python train.py --tie_word_embeddings=true --init="uniform" --init_std_qkv=0.0299 --init_std_down=0.0 --warmup_steps=200
Each number is 500 + 40 x the weight over its row's rms, rounded and kept within 0 to 999. Layers, rows and columns count from 0. Numbers have three digits each. The size before them is the row's rms in percent of the matrix's.

# down: layer 4 MLP down (transposed), 1536x256, rms 0.106, rows 1017-1116, columns 192-255
# up: layer 4 MLP up, 1536x256, rms 0.115, rows 1018-1117, columns 192-255
down1017 093:520541510517524501520559509485501483498578517547509509488507536526508464519500561578481457537481481476416462438422562444420566467475409499435447522433506493484505493437536458544608565496551527
up1018 099:427478513433459511539456548500513461461481542495509495499535476500505536428610542533473480441507576515500551494476502484496512548491506559520495504483515460570473503585451453457527496514488477
down1018 095:562467509529535469496467476515535593559599506593550514506536513519533544464479505519578524517570482511527515521537506495579467433468514492553455427519466481502547528511554508504521450505471440
up1019 091:593485561513463529547501475472483524551462432532476474480478522468500511506495533530496520550498527499528580558507554486386528575539512487539447518476388487489523494469455526433513462538418526
down1019 101:433459443479477444563492507521590510458502548440503505522469462487504493489401437507404487556512441557510592525461518430539520565495508487508438518517537521522494484534571468510516479453552511
up1020 081:568504476474481527511498574504443485535488471462505471509503572588519544480466483483555516444488554528590453521495525595441538542516461525497461498468474553494483528515508489504532435496469473
down1020 093:625492586495417503523547477492446512490513497562596493570522430480550503509498495469460506533481477462447468504531562370518582512560614454598509499486478544519483463464544544543486501483519571
up1021 096:542486484599441501554435522442512525476511559497444490495545510506502491476459528565495478488474513496476536495558396532498480457462552542476571470505563436433474468454486486543558502504500514
down1021 098:491585472446483469508434552461558516496519453441603479553522503488526514594511493405588482548512551513577505463442535505533508541577532511534514550461542516463471467526475480483486520506482524
up1022 106:562503545483431501450543526480551445510565521426537515523524437530498577396544514572500480474561503482472551545470544417503448457574461514460532509474492510478464505590535466451490500541398521
down1022 087:392547530486537525493489571544433421503514534501520468527487520410535475492463489499503548567510473573548510455490468554553549545494542532510495501551470535474511500452533507566491563518588525
up1023 098:492413478593450501442483500547538564491441500473495519479527458524498577492459508504501491521427526440494557458453401458484464497516503535554391577503497503565539530503536515508502498507539481
down1023 103:548499510474487596465477446463530533478442466451595403475541470499457540544523524447476531505454510499583462471536479505482508507504489508417532477484440465517519443457460536455461535596540549
up1024 098:575459568458553545497476506511537538493525467466501486552479536384448478493569583555476533576506471487519468537459520516481498497487458502497436549526428491538478521504528528544496472504461552
down1024 090:517538459478508487509485540511459477513558494525522502492499483545476504517505510514545449456472465494489470413513542506499535551603493471495506437466469430439515494519472519501473505469505532
up1025 107:396515485408484509502464499520544544509437514491483409539438503479504476544475499522514457448506517543542461457513552473521460551557512497552506466532524492543490482538506443510564501538499455
down1025 094:555516555510507518571541499493423427440546559510534509448527433497480545557484429497497510569513428434518485495487513527515490474500495468531471524484489550465499481433525584535522524525504535
up1026 080:540567484469521497465479526537479541464433404515518524499514463569515512509498522436580531428511522485530532503521546461514478472525465467468567477495528559442469524615561388452481488419495475
down1026 089:418522461500564518489467538453477482504520479470515453450520580528496515501525503489511534481499509446497494512461578520545565516552439444508578495570486539505491512555434541546506503540483506
up1027 100:487480449418443491552489556496537489589505486434582514486517411494439483538489570585506507581494547509534501549467517554456532508493464540479528425464501440488492512490471577458463417515468438
down1027 107:485553515550453529469522518467555459508472432563502541487527538452526540542536530529527453495482438548464487489459476556493449480468435481578466544507435545435480461492557439516502471452554483
up1028 084:478492500507432447504475529439445487450499510482517511532528532554495502443550522463489494408446539470481503529469542579505471431425455443444447458466525498485520512545485499559482490476510486
down1028 096:467526437520603515536474480450537508571477511549533483433457481535469521493484522561499455476512518474462528572458544493475551516476509496500506528483520519513485511503564480572489527513530499
up1029 103:509486401498512471488488523438435493510526511488509498498506495533497515406475554515504434504580499509482436557558526493505491442531540575510466495508598592497506472486558442547496535539475479
down1029 091:524502513483502429541571426482442499565484490474498498514515522507481461510466454549528547509465490514533462498473500557500515528504429437525490492415446417558465497465503497514530466519492471
up1030 102:573507450496493413561475477522490415416457537565520532556476475473499492407463504498568454426438484524508526516467470496424551459552480471465503479529504490541554472542480514492498466455512549
down1030 102:505421492464430471454498558491532518466511510415517569497524554498458397531505538464477409461597462483477510505480567475552472475506555551494506458476496476490526473513521471572518478457490446
up1031 101:516419453524543481488531555593511448528498544509477511548518537557452508548546441487444497467564465496462523448495523499504521412480515542543510504499448516452518504524397445509506524446445577
down1031 097:453530433612544482452452549546532525518502514536515500484491504522507545496467498536592504486554557466513422512561490490455492442463470505541526567470508505467495559437514447494513486497448541
up1032 113:530475506503507523465506409497537499437423553526517427505480505553479456481504485559483469462506536487497445512524531536507518512465414529457472504527532460479599513493536454568502509383463515
down1032 105:461522482535500485522456465537442486421498525533463493555466538597494460526553531503525478480486541501591568421462473534445574510501530535463482456507464508445459550538544496425521438537482497
up1033 099:525567510504427552500563553520499504454439547515519459531509485423488534584484505518490507519472521525561506471442491496495546489485466472509433513517458507536513401380470541483542471495482503
down1033 098:591547515579575504503395498520520505451419518459473541488498488496530461551504512529463498528542458459519478529529459532521495529504480484500562519525502491495508510564489474512505470517465512
up1034 109:518503477491487480497490473408529544485500604449549483445506543530469509474501511502447515481591593510463568526499440509521551511494492481550494461441530534445468468517467519468551488502501462
down1034 106:473492560480492473488492569497498659568533542579504503464531477460502429481565453558481481546481440465518435549460489492489422526471479496458457551467493502536573489533488511528548485532415515
up1035 103:430458450441523465469531517505477531534452430518559477574560510561532481446539474476574481466512547515471521545450601472528564536536473528475489485436566488483501515533530522603514469512529540
down1035 096:499502547452516476442525474575517482522478470522566558498456542419566482514503492456497531561479518496473635505464445409511591513464513553479515556467400427498503491527443515455431453501494449
up1036 109:481478557531410511462539507526529455477502418507496404432439527555496489520551521512514474502453503448564454535557569508616571464497534461553535522518489520506463507434487485534472464457544486
down1036 097:419432477475479413576475461537570448534449592512448517529526468551521449576506542470421482544601444500506598539481491467396477468516481471515496458561464571491500506497484494529473467573510526
up1037 106:414533486507497510549493482468565493537541494535529491527505456499564506555555563531543506533616485459494478610529537578503422510513483486479498453469535519532459447545485480498488536487511475
down1037 104:481517508470498534481500507492541506478525570521547509500518574518507512496555437498468559419507470459523451507458425499478561562504448530517508500509419485473567499448512531528519460509461491
up1038 092:501556485444536511482448495486537527429516432450559522488584504503497538508472545522575538504611493474478493477492429447459600552502532499505564485559566489478455565435507474588495522481510498
down1038 099:453477577489592531558493433431470486526462463506536538514468507464429509438522554456543529576488472471491509472501522513470547484499553453505473523532518499518501543519552440477510511567469554
up1039 099:482463482531413506536509463454465517430567500463542431528543514422482485530515513536539522527505488473480496490509509518553482512504516548549448559522534592481493490424444481434524468503552512
down1039 107:542487486492551569445530529551492533542489538495511550519527516469490468499465511509462565492532458525475514561515492464508472472474505467522544489548524537482489501489442506473528540600493446
up1040 105:535537424461457511499526484447467515412555484546461487511533471531550493515552568579458461465483524534433481518553572494405523506527463487598422529518586434493520521465564484483482532509487407
down1040 094:451581469503457410494551498484459449489482407448519569522493423464470565457569464524474504531449577490504462541461525569515532483487626540503470525524453454509436510451496430508561494484481544
up1041 097:494545529515510491470465489516572486532517606543440489476489475494481495529491563484549448532559513549503537523556554501463457470500476491425403460507490508545509510500504464435528499487510573
down1041 092:500537501451493406491538459447508570507535458494539459559520503491443453467565480418558550628500507468537472492541493494559589548575471491447570554472487457456519483474494503554463544483504498
up1042 096:540524454430557500493493514478505427561484483494470447563558513460509444477443484504480558512559487561484529534374458421434552506453517528481529500531481485507532556545485485442461477520566517
down1042 096:478503425423522499460494481483497514503499532501500547430468456500465414557557489492503531472462569520557497485552499482419480495529540427490433509509513519463516553440480447517481520576493487
up1043 085:508512451539454505397484518461579462502584496551499473530462574488543509503517502499554445507487523511531477567536416558556547570492548488499519409517485536428534527505497484492522551503600501
down1043 100:515605578492460517581455479543510538491459538480455462519508452518516554495485516559568448485508452533491511511458437523484504439504486492487472533558491476487537456483491484521554460481470573
up1044 093:477450478534501463478549468469500457486459554605485509504516532498475459518469506463458487544491482462493535529437499540542464522501462504481549455585478482574538402523521486530513539493511462
down1044 097:466527501481520483497545459526510524464499488470471500425486530508496564522450491521559400511501466524570540462499525524531542444519540485523529501439516520542460538464498559504543505547533534
up1045 097:461495513522523500531471469511488417567427471547413500483452435492506491531520461500489516499507440455477547466464515530489469527534523585545550575544510487499495490483451470442484457499462519
down1045 096:532523476443503492462508517544458571466570481533559532484539503455498519509509599521495503546545517486450483559509435498474501499490472429492456504471522547504485458498575491475494453467474529
up1046 107:514484555499490496485459460430510500508503507538453469453526538440526479417465466523469526566523567516501462506460504530524519497525456530520470506512503426594525492427494452518584504482542500
down1046 092:508522491415445520548523593516462483530459464536465469451454532444483464533434519495533499503445495529465553386548451511442435503502507491475454508453510512450531500540523531536431490560464517
up1047 095:495504536546542470493493490483495452542536550478465428527556542546483501434521519458488458539564457536541428511538565508460551444464476469487503527582539578507463433501535520507446516478427533
down1047 090:455450456485490463478495552497430492521423540542466448512469586489499496510506473541480480477486436496505501516499525465537490493526468562418450434525477476472568509510490492527396480491597520
up1048 104:462414526497514485454481526475579496429517496579471461567456517570530462512532495487481541565498466510533484446518531445480500512556485516554513519512505417516586516470522484461453534458547478
down1048 094:478463565532572511470486447529456455535499517472483489490562487487524523530499447459472559541492443513459512513490388523519482499481484560522516499504460551495508558456446497446553450541417554
up1049 086:515431440575512502562450559455490492527471495484458518500538454502556521577548515487522471442554542506440554455573521484471473570551480590509578499474511459510428495499499489442499514520567452
down1049 092:436411488499481522442441551463551526518497548521462494480529491501426503505450470526488511547542540463546578551480569502530463494509491459548493491469497535502485552582516409479456511459435491
up1050 104:543498555448454462557520503510492481453519517462489498511480507540584504448446581473491501512464477536474489488515551474456525552483469545493410449516581545435504532419504567527504453487524507
down1050 091:534575540430503508477510592483536524515493518512527461485475514510475530497485466543488445513433461481589467559447503522498511505489529492505469479492463436495500533536514498501390475494507506
up1051 102:489514478483539479484632457460555535497478488449482466501520475508542442563492469559564491485513494451447515504476529493411500574415512510477485490548519508578476475507449511534514554495507466
down1051 096:534539482474488460534513500434465509473490514599507548580551454527521450516445520500496501462501550496537518514455478521505446471516418551489512509466492487528412482521513514512521544521535518
up1052 113:557400443469558477477425466472499540449482522568458519451477485517478507452516546518496496499525555417478606457468486519469463492525571477425491440497506436526536436546492549491476509456465506
down1052 117:571458532489514485496487488490498462539498460556430532509533471507567508525548455518456543453459436477460492498542514499497494524483455541500567479482483503453485458533561470375439487446491524
up1053 083:457440416413584556518518495496507508526433446412440553488631504572450536494496438424547543487504534487514503457574463493523548465430482534463454533543565455510515516496564436489519574499566498
down1053 098:453449531518500455492428486501490454571412526538496455454437471545545509530508494454536484471519543445463489456463493535522536578559476543479496478477467558494549478494474475517538413457486514
up1054 097:398531462452503433483544396556538526510488470471505529547520559534539507520498532480513601498585472467540493589496488401532434567520525402480549474519448553506520494491498460431533475512552550
down1054 093:577572517563574592468534440503592538518462515508487443546529522541509579567512481464469477486483446480495502500429499509459489538461535492515487564568517479470556535531498480532505473536490486
up1055 102:454417482486442499477446569465526539506508492496439471515536485568544506562464494567557489470477552425489509478492499510499515529462466480525473502500471556470524504504531531462521469563529574
down1055 094:502485562459502490557453463431469453481478511568558462489452470476555498525526432445474502512494473350488546516476515537480513492535518482536476484503475496484500523417538422494567492494459524
up1056 106:501532450494384499497501422426534492506478527505519551469515489517510426507473593433533486465542607457518542503480475566521442488554470408484529454484561528541555558502570526410595519507519488
down1056 110:447496513524502472467577481444408505495522529489463540512548486445436520438454494571466508481513441529521520488525504504531539472484476476476425521477525452513416503512610461424468489580531573
up1057 097:481501531489468434524413505450543542501517494477530396544451474506501493501546561465476545508512522539544436531506517491477490489598513487512574467515508485468489485476471542484547488476485559
down1057 088:505511524529529473457563516494479546479489502468494555525520547485506518467478362576553535477511462482459539547563444463531483506434541473565499443448469495507499460513492460474553567451478537
up1058 101:480447471515464534469525621508514561522481512475513534440513549509474496503518540550513505490487458544522532540521502488504407563522524515523447514489484514497512510484475513543448460447468440
down1058 103:434482497481576505448494467501577441567465499472531513516510525428495507438485477490470520530554527485526450431552499578494526528531472411452474499454473465526496535478507541513469510487468576
up1059 095:427490491551541489517532560481520514476577557558507490411464456556476488496500535512506457561468600418533539450528514481458565479512467536466442457517476594507490546558555503483459507497571492
down1059 099:546433516553476498499508459514535480576467463455495509531528484424487476520564492444568493536523482540556529422464472496517462527488517517540469541520499477522504460536506481495551546425501481
up1060 092:469532532452492464486495480518540512512472507465515471530493550434507580492499455501509492527502464488529435431490534515503457490560493483563563539420538574502473524414565510521525518507512520
down1060 097:497406511450565514556499442512478498525504481483481539450565409462460523486586422480493564476507530528470485428573448470446569516494569537536555465469497454417472500509499460462537538508490460
up1061 114:513494532543489482583521432457523408488493510541481468487526548544531508487450512486554453475475501513534572465470472486473497524487464541568482537481440525507466485511463446493537516489526452
down1061 102:460543456472481532512469502498553468490485499457523406418465559493554578514541498482432509473531498518500497443516471511577509483513516486543579449491511405516483548525459502506542501534518424
up1062 109:538503502444542508589489436511536405520482485570447403449484478516535546500525439531537471439507553478494514493508556516410520429543469536486460594431530523526517540514497468548585491470484529
down1062 114:547458480484595566430490495528456486550545554524562518512537486557527518542540464497536508519452599516539463464528501489530457541432456534474507495472522474492481562544549579494491547530479495
up1063 113:459463537492544465490446499561539526428496551479504499521513515510482433520304498434550559486513469460443488475466547445564582468492554520501474468569488552498484529474499505428550453534500537
down1063 089:533460467445499544514551512429528550569543459468553552539518512502476599480488365552506590522508496503465484578470478511491535457424445455496588569466495472492430428472515460502370526516458489
up1064 093:507473522449474455442520465445429546481499512499491475442478480487478485474511473487460545523511493500426498514502573521513480481490541527517468557520515452495427435485585446439520486533523481
down1064 108:480532442490564517465520531575502377492491481508504530518499476604482483493494489513520469548477437441477524454513511558486571415518553473510513376477517484493492532502449573429468579430457483
up1065 094:502473496530362489481560553508519523523510540499503493444441535469488519435441568605549546423445479527487571506484568455501454509503527520524494488470515428496489516430487490479479559472572473
down1065 103:549535551535475550505497478509462498521513494462482486557494526520425512467512432448480486496492528534492529534566498554469483561450450508584537538462493501504453451469500520505456485459518499
up1066 099:547523449499454468489416517461516509527516459479524532505512494511485519487579580429550562528430510533470569497573461487395499455581560502427492558514541583459488504514517529413485496532489515
down1066 112:532496491490472527490504538477515421495486533513436518490427552452531516466451529504501480478434407449514523478441496551478472533487476482518416483416479467515555465524450449527407575521551511
up1067 106:513464469559439471494522483553490492525478491559519535488584553542494430486469473516472500528467533500519535501527461511501481503491510514491478454481533449501502507571499468548456528457473487
down1067 107:476531513466497503488478461459547464523486507493509472544471494501490497498527512485495509512490554451471464529506532570535507470481533535552537520508418525478440563492455490442520544493560533
up1068 112:507489475470461586548541471523499499493493526519515473518571534511500561482497550489442502522488435497526465558469495495433560478537536520526508444517456426542440480528472438528477506541512491
down1068 101:511472496509476478483493495459497499453485530533527524512379510487489528487504541474468503479512493556453535471496475475482496478502500549457541521490471405498474512506479555494497420505530521
up1069 103:529526538594533464442556482435409559533521526497519472431531574527495559490483438497505479466526547528570560435503480520484532465441473474479492466582466486458443551492488429552495532484479506
down1069 110:546500476572473576490454438468493519488459491497516490521560460512570569482489505581501527512588484467514496529536459502497486516471433446510562562492523464456592548510460574504519523486520468
up1070 094:505587447488494461492533508567500556506544474431581539445526512483429407528490528564455533471486545527558488494560476483596501502475393486466543543561531445462534530526468534506537438468523565
down1070 090:497511496492482502479432456495514471431513451478471571482488590587489493540435507569512495491488522543449429534493561507468421506468521609469512499533539463490512432496499470509521389506550544
up1071 096:518451495444485549507519500535507409501476429516534568529427465547496459523437557499512508483524537468506533483570475489539506554484553495504553535463540486523467482572503425509510470508514471
down1071 089:528543509434499429499493492514490604431551504545511546496498453437534504461536474491482471518472482488564474515444474510521533545513467495506470563479474448507519505526476492459480530552502508
up1072 117:482501595510387491468495560453520525461550512548483495569408504484532514519445546603483454496555537559483531474461483489536506529533524487543478494513569439524465485503462476545455517455487562
down1072 100:478525505496501446524512558522463553506489481539506491429493517533527425471509511442503568489529409495489515552476535539462501462451483527459488472486543544506497529543478501570535498519530475
up1073 109:518491504458524471461485417574476566469434553431495420531493504470519419496587454451538466460509480523537473517451481517555565527540514485501557443485589465559528445462555474540483522557513438
down1073 096:474489517484502552477584497499485497491505526495481453503442511498482560519452490541409537505450546465465475490542514593544481591499468543525546517505513439508554544520471473414530534469523605
up1074 095:500475425539448529530539473558511522484528487498418491499499466496467548475559476485527467422429564511624568492518553534480535507485541471462557502434473516478457583450518485539492454522430464
down1074 094:482581568597563469477449582535466501473522479513464580452535555514499507555513459496445463567475454472517525538528467502534483489457483431507527512496565556510500480497433480434527489420496512
up1075 112:506621465486475497475479521447541497477489499500506549504538562496517532491501433555515425490453580487541544587463507514573636544478517495468489519439496536483580485569486379519516548532473515
down1075 116:553478441526507420415561505529508537496486467481471525518498524449442498502394528458476534478515482495466500444480503528498494440527527524532516492450530483496524505474524499463455570526398444
up1076 103:488566516462470430544487514466474531443404549471489447525484512522476479519534486450482473559551407523474417542458474540598492470502497521544460516469529543463445478420537541474490463513548551
down1076 096:466403515521569469392582571519478497515627511525463554513449511482528500413531438541514522470430538511458541456551500491442486598474464526468558562561524462488514500557501521534527512521532499
up1077 082:438513440488520476489578502497472476437561508535547601476508497527460561488512572456527532456425474496459514517532518491449454502487499507460470498493563571564526567527528533532504460557478453
down1077 100:483492437529500525538555518465445474435531507480437519520507473479540521435472481489494508472444443473537557566561454505510499512563477483499556447417553510525495529439515487547455479514519526
up1078 105:576448498392513496532520522398502498448547536481542542533436515512508479474517512562524513496550572476461512496518575575462504560450529534455532537509548510451516466465578454408527466537478500
down1078 106:479549559478451458519489520504547532519488502599468593506492457484571505468444508562509471477524502483516518549471401537434478497517526508525526413511424532414449496457543484529528435500451492
up1079 110:466507430587556507407498509548534545439511465518523502470514437402543551537473524456465508459484582480457517510508465530549574504500540506492475540544552462549490494561458499509398525498517503
down1079 113:461541484479489534485528553521547484487502526502433425437527487567411525506496501553513441598482454502526582532532533485457492472492521428482485446458508551528503530494472463490460468500504512
up1080 100:475477433569613553501499437623447509561469555476436488429515531508520474549599533511454513535541487513452473528420436519470514496459513512519524477500456488462466552464533480460426555499520503
down1080 100:494499496531459466634545518525503505483499473512492494513473531512431497411472532566554438458469516558525570568497543596495471520493476543515508510562445476445554436499546537444500527499525502
up1081 108:470503425483517497541546504430455419522499468526470478515523495430493439517497452487471453504491584523516541512498487458611478545498509565515511574518485451520555468434487498425480457429493500
down1081 098:533511566497453410509483461472510536578488530568480533503522482495499508488483429502467463494561509485465437488478477477577505527523498534504454550516471457477497581417487547469520429456468494
up1082 117:432427480445555588514478451541457481512566545529449438484524526422507527485507451462532513546509467498555466517568447591574507534546480465500468509521492476543534512520569557484504529477478538
down1082 109:472560500502475507487466444424481544505430469475469492456470570489493487549498542487597482560548485474504521504531536467556578470431452477574425450547539519489479557529524515490460397455502495
up1083 111:549504465514524551474499578487553555506585556474511514483509527453518459494483556445463554450521494513465499437498582517423486514501520544537510482537497552488480573560558532449565480465495492
down1083 108:517408546549500514553463540475492425510486526586490545475555453540601460412501462485470485477415464510513529397485497463435503497452511521497492473523406520448529525499462444496554477502485530
up1084 097:507508480542440509515476515483422494461530477532536490495428502540479532496489587532491594544548548430554483499517524491541466513461470484513532545548491560361520475472553471505513525540501524
down1084 103:446482494418473511533493620498580464502405438451505563513520467456436438492580486540498491432522532577458543502549515510514483464471492501485524525496384465521551455497475467411442489461533531
up1085 103:486409549474445520476536529607488563490466572494467483528506486453516501452430517464489499428513505502521476459521482448429502514568578480475504550504518487499524505444474514382491489442452561
down1085 091:469458478482511554470474489476509527544494501543469510495578447431512505507526529512434523528555492578502432496536519482515559561557527557523526533591555524554556498424532499420432514494466528
up1086 108:408500504548503484443537509561599525479540461585500424497519432462536492445487503526472500485451401469452505505434457488532511460508502464525551508490545508490521506539539520471498429467577552
down1086 108:475536470508542537504446465503512577528518508429509449494466570535421522553492513494531478541551531528526572542486453489481529546519488515487495514525571603498547528555486518477572562468532489
up1087 108:445412435497434483550539424494549536546575471524525474455553575478494544507590465507456521605492504538492489556478461535535451505482483525503477577537473489513518532448454493465442484497532454
down1087 097:489421507526562531521490492501465490465496463504452464554534456469531490557563551536553500467446440558505553509534420531485500506476533485549596435471482593505506447508575535510538476475548445
up1088 094:487501551436483497487468523536468462476497534477480518535470486516452525487572470490484481532512516535529463441518461499523494540568497443506542500481462418504502522501485485524484497507462519
down1088 099:530526513479429489487552477439573492544519514502519528480478582536514528538476454524523489553515485491510476527531547490486537522525502452532435523536475539479418508460483495510570565494473508
up1089 093:494509478495478515471539518535493525521428483486508462462502503484528514479513469460522443517453477472492505519488539556494508489415514472486438539462487556549569457534485522482564564512575504
down1089 094:423472492474512504552422511546499504524454558510557488471455522476551477471524570502533489475507474518504500441434509510509547476413510520572408467461469514499566528526511558493527542465562482
up1090 097:465508490513490466501373552546474463481486441503468445471510519497450519485511533509543464491457449473524537576533462463526513522483481552562495493452503484438478398528577482590475466534490498
down1090 101:490482472529488458473506496512531502536414480483459479514486463464509473483511524459450536547410437470510455528526526473586522484544557547485467550542638542450537461460536525485456445469554598
up1091 099:416439491504469458450479542447500519476624491459489527592488468493475537478533569510452516532509530525461490499523529521430444469519459439504454512501475419586447469503556546453536524462481497
down1091 105:505541490499415494589517471453493524484477424514464478447532439463469494533493413423502434546533517492496529502526482460488481424488487496477464497511501483531498472490532499499517530515469507
up1092 087:542455529512465515497478576506497557462473453456469396488526494465529425484522483511486480488489431493460543556529463552463507524573507520520495546494451461487492457514577502564499524465542511
down1092 085:501536526548476492430515466450449522442457565433499493532456505488516426488539424487516510525502462501497467464417495454499464559540485477482540555487525533567543487464397481443501510429565540
up1093 110:563464451502459483490432550496598522497555459531473523502473486485454496445507518458513549462537532500585462514556454529533453500490480483505490538604571492441415550483531464510514530494514512
down1093 101:442566479537525536420472456463584584484583452470517520462465492509537439620491421533521534418506532515489471451496524498450478433528510487531549527460482477486523470450493512498464479479480468
up1094 072:466482492560478468448476524590550470482510430564511496555431514564533473447552396498482497535542492529460463513524506504580595504531449519485536509507432429502499511566501460475503576445491473
down1094 078:540475530454521441532514529552511529496528429532545475485525468535470560520503559536511501458540505509483518507516505535478504454541499514504470439543439521516521526483512510442489463546575509
up1095 108:486500491535486454524504505494583474443544571507532498493461493454474482459484526507536547497603477495476463542521502522570417486527512432533523474493521496528440526502456485477463519598505500
down1095 100:484519498491488504439484516442448498451508503509552571490466452469505474476440511463533548465485469504420428486490585568522512513495568532437507479464546424506525545449430405534494484584488526
up1096 090:525506452534510510521515537528479519459525482468509501521579487506472579483512456559506541483454586522507502479496469521455527490431460448540485485461434483479506549549513502513475425461470529
down1096 093:513553580551580474513506481455509467534512508569517540602437514470473471524477525575509546508452426451529443538512490469533573555507534513481465403435556460486499464476484460459508477492515500
up1097 092:548448406502469456509498457515510445497483521500544505503539576509449446505563556392482567564516528454504518559456531445528521560556470484508446517532531488541472463453519438527492462484535463
down1097 100:436518496501525447491504541532542497493439567446506483482567431485536536547489467562503485513466480538546547547498416484523513444404515538513602493506452550477480478560493523510530538560465518
up1098 098:516475530492521489541471591424459529497489462503525495483476507508518434483546547468477454481500521555464513515519545504521534494482543496382542529556543574494540529441479523434466506503540431
down1098 111:541554455479441429461529490491527454506470501565500454498476488477542493465517510486481488464441553489570495500493462564424512543456461489498491522541510471560479577490442527488436439507523470
up1099 106:429521533567463451408519488546412552474504485520471464557559502462442497507512496473496493462521562456496540537504481484445482557525493575487435509615510513512517474454518483538436507485504505
down1099 099:549461550497437603500523506500439496484523508437533500526501481519411475515549568509487492546467513491500464523523583493526456539580571506510508606538496445549446513485509527498462517537500478
up1100 089:512446504506621518486489529496562465488464499451491480457559547467459445462471574504562570481572502539477562551439492524512473567541508444532575490540541513526549512510537503541493473538542530
down1100 100:482458464458482523525527558497515466511480413517483520518542431582539518475493532558561489452420516495479561494455494499405522577514596564526490445506488470506525509514508451503499508433509438
up1101 111:457525456519464481511437551555495467453478495471556489407483562468492476453495509553522500465500542507505532549498499493481534518505514556508492398495485425506382437534505501564519463449502434
down1101 108:449539519441456517524474459412512489502512489522555476486440467506564481519513488424496505437496597535485486557452481507516546473514537555550466546556539497484409563516476473474475520454544533
up1102 106:437554478467472465539546563564486468482452531498506504509506456495494530523385491548534507501572458441501497492468456516464554509513527543542409500459482444521548567492529502512441529569483492
down1102 110:528494478502467512485494517500514471481517529513487516462382562539482513492571470486449500476580511466596498425457519515536525446528542505497489490506482477498514527595503519501457493442493452
up1103 105:578539526475494514598528467534534477450544539447529453410574458481581533523505484531469468441453527467517506423572495414444498520517463499537502482487540528489561538538500492492449462501508491
down1103 108:555556537437623458488502484433471489459556473446554519473497576406461490499509520476494503477558554521533475478506488537547498483465534520527515491508571504507502492509536491491471432492493483
up1104 098:438501420483473467483467521524517438459535482527570555475489470507499515470497515464520504495544468546466425465543502507554501552496494551501538388511511492480469465521572529466423552455442578
down1104 099:450460473519488504546508437484444434476487445511519525537477469470487471434543433428495409511546594559506516542456371410484544478565497543495540500551512511440489557517526454526535473424457622
up1105 108:500449474522587550498513454469497487527480486478486449540485520445462540552509500509539552475488533585541515543539495525524470582419448505489462461555517609528493468489552447533493517525476470
down1105 095:464513454490465510519404424476480489465518488567520570506612518502538449486551513519565481554528497551501404463469531463523529515569605511486522571484519485513540516487457448472540433525504514
up1106 090:503506525522423467450447492507531478481511517542614518511369415512465518543510486422522445530501507574510529548424517549435506516512569519486517515548493497541544499433531575537499555485469515
down1106 102:540582461500487548515521537507520589476493491485464521461561578555500530472437492509436560528515473512518504538487459513462509532574518470500536518573535529454511512495488617515534476499537451
up1107 096:503487478472456539450502513558553497564429525514444572485499513509536512560520526539570476538494559548576539486481489483449510574472414425462462458549545541499456550554493495456490572454513467
down1107 101:481493545407498467518491474480530450543530474517415564517452443456542535505481440478504457518542538465434497581495468463550542456507503475516482505403481474449508443494570468439588506457500489
up1108 108:482518448504519508558537488560517470540505544461526436489560551485589497565481481485598447510508523512518446497508559520516482585461492459454478546497545560576430474506433524473514586455437511
down1108 121:492549475493493467480482501503529455465565533509470478490473507535528506490472492494471503470469562537554513475436460505529556481531464510451507499463436548506575459452502585565483492536587539
up1109 096:400541516444475508521519552492469458546438460546537540527558517540530567489533516531565457509508495501545568491519535392529528526546493499508530465453479564465474509496513468579471513460532561
down1109 112:482444491578483453532495520485494479471515485507497479512507513505536550448451487524441492472494440523492449462526473473528517555465533545483500493495480570561433516489485483524457625494469382
up1110 115:479476517508428548435565502496509530389491487493431515520490504534493549535503505530486543513508515443544520453435508450482524429512511469551461469518499552495543476509482539469439520463476493
down1110 106:483587495510519554468480515486549493460452445458478558583537487541511559499490582474480517523442536472470442533486446463505508523471480499478500516491467486490625509507537426481502550495498519
up1111 110:584494543562568544462512432517530537473560503538510473511531561516500511500501544428544535482488513480482519516506486538525472451481539536534568506478533510488497467419452489474507483583471485
down1111 121:553464529507447470531492401530504450438515518499522532498452485508626562553526529549525490423502519482533488483505533523446544473559458516468473495483487544505471473553627488486509513497548534
up1112 093:497561460432594500481532414521444474459521546540425452535479505474482499470509484481572531430450508462491528470495424518473521519507485419566466553517566503524513622404470481475426570510443454
down1112 094:518501534485486539509492467431601502484590546488526493508505548465531539456565537527521465488553456590474493485500521514535569539570528485521459538496494502536538493566453496539554480495471527
up1113 101:558516474499451536513464570524540419541504498491469532509470465545534565493514487503533574474455480468439502495489518504500459509482511491448504526545465514538496424522491481443541492562421528
down1113 091:530443558524520450460496445486531441531521498444533524462550453512466500502468516529548402504522494522516519481476532537496564475429477493554494474497444461499493458463489426546451467568552484
up1114 111:525502481537538470404541473505496527581552410543506514425453546503493466518514523471475491467473503521473498345491447559505478558453487534585432515453479505447469508493463536507541524407481464
down1114 089:478540486392492499531477450495459421447504504447537504563428477499478502530523514510484589561482461501502534601478444507488529524540521471471475452429463513518541502439498526404452455517525534
up1115 119:505413545513491418501523495411524478518531531536508507505531492468437513492448528456429536581544581485526495453514533469505563461585477542500526539465445523454493441522460426556525543483529463
down1115 094:452428498443493446438567546417472499512541487529428484565551458465486478525509474470465475437461491601489522511531489456397505520521426498462504457491569520513535467527563458525541524504546529
up1116 108:455535543478496505465475511471528469504445462484477409450533464531479490550491517564471455491455533531514529475485574464489471485581497442449533436541489460497472612498527483497538524532529481
down1116 109:424428474504575562549506514509445455508468437486478506570426418447480574498484491499490476517606460597549541539509506492480515498436512535452576479498529512465523477461466528468493495490606542
up1117 087:587525522418480513510551572484453423433465501519601564496538487490494519489466467586484500489490506486461447549491482523548548517547557501548563496497544457536509597515558490461545455514500494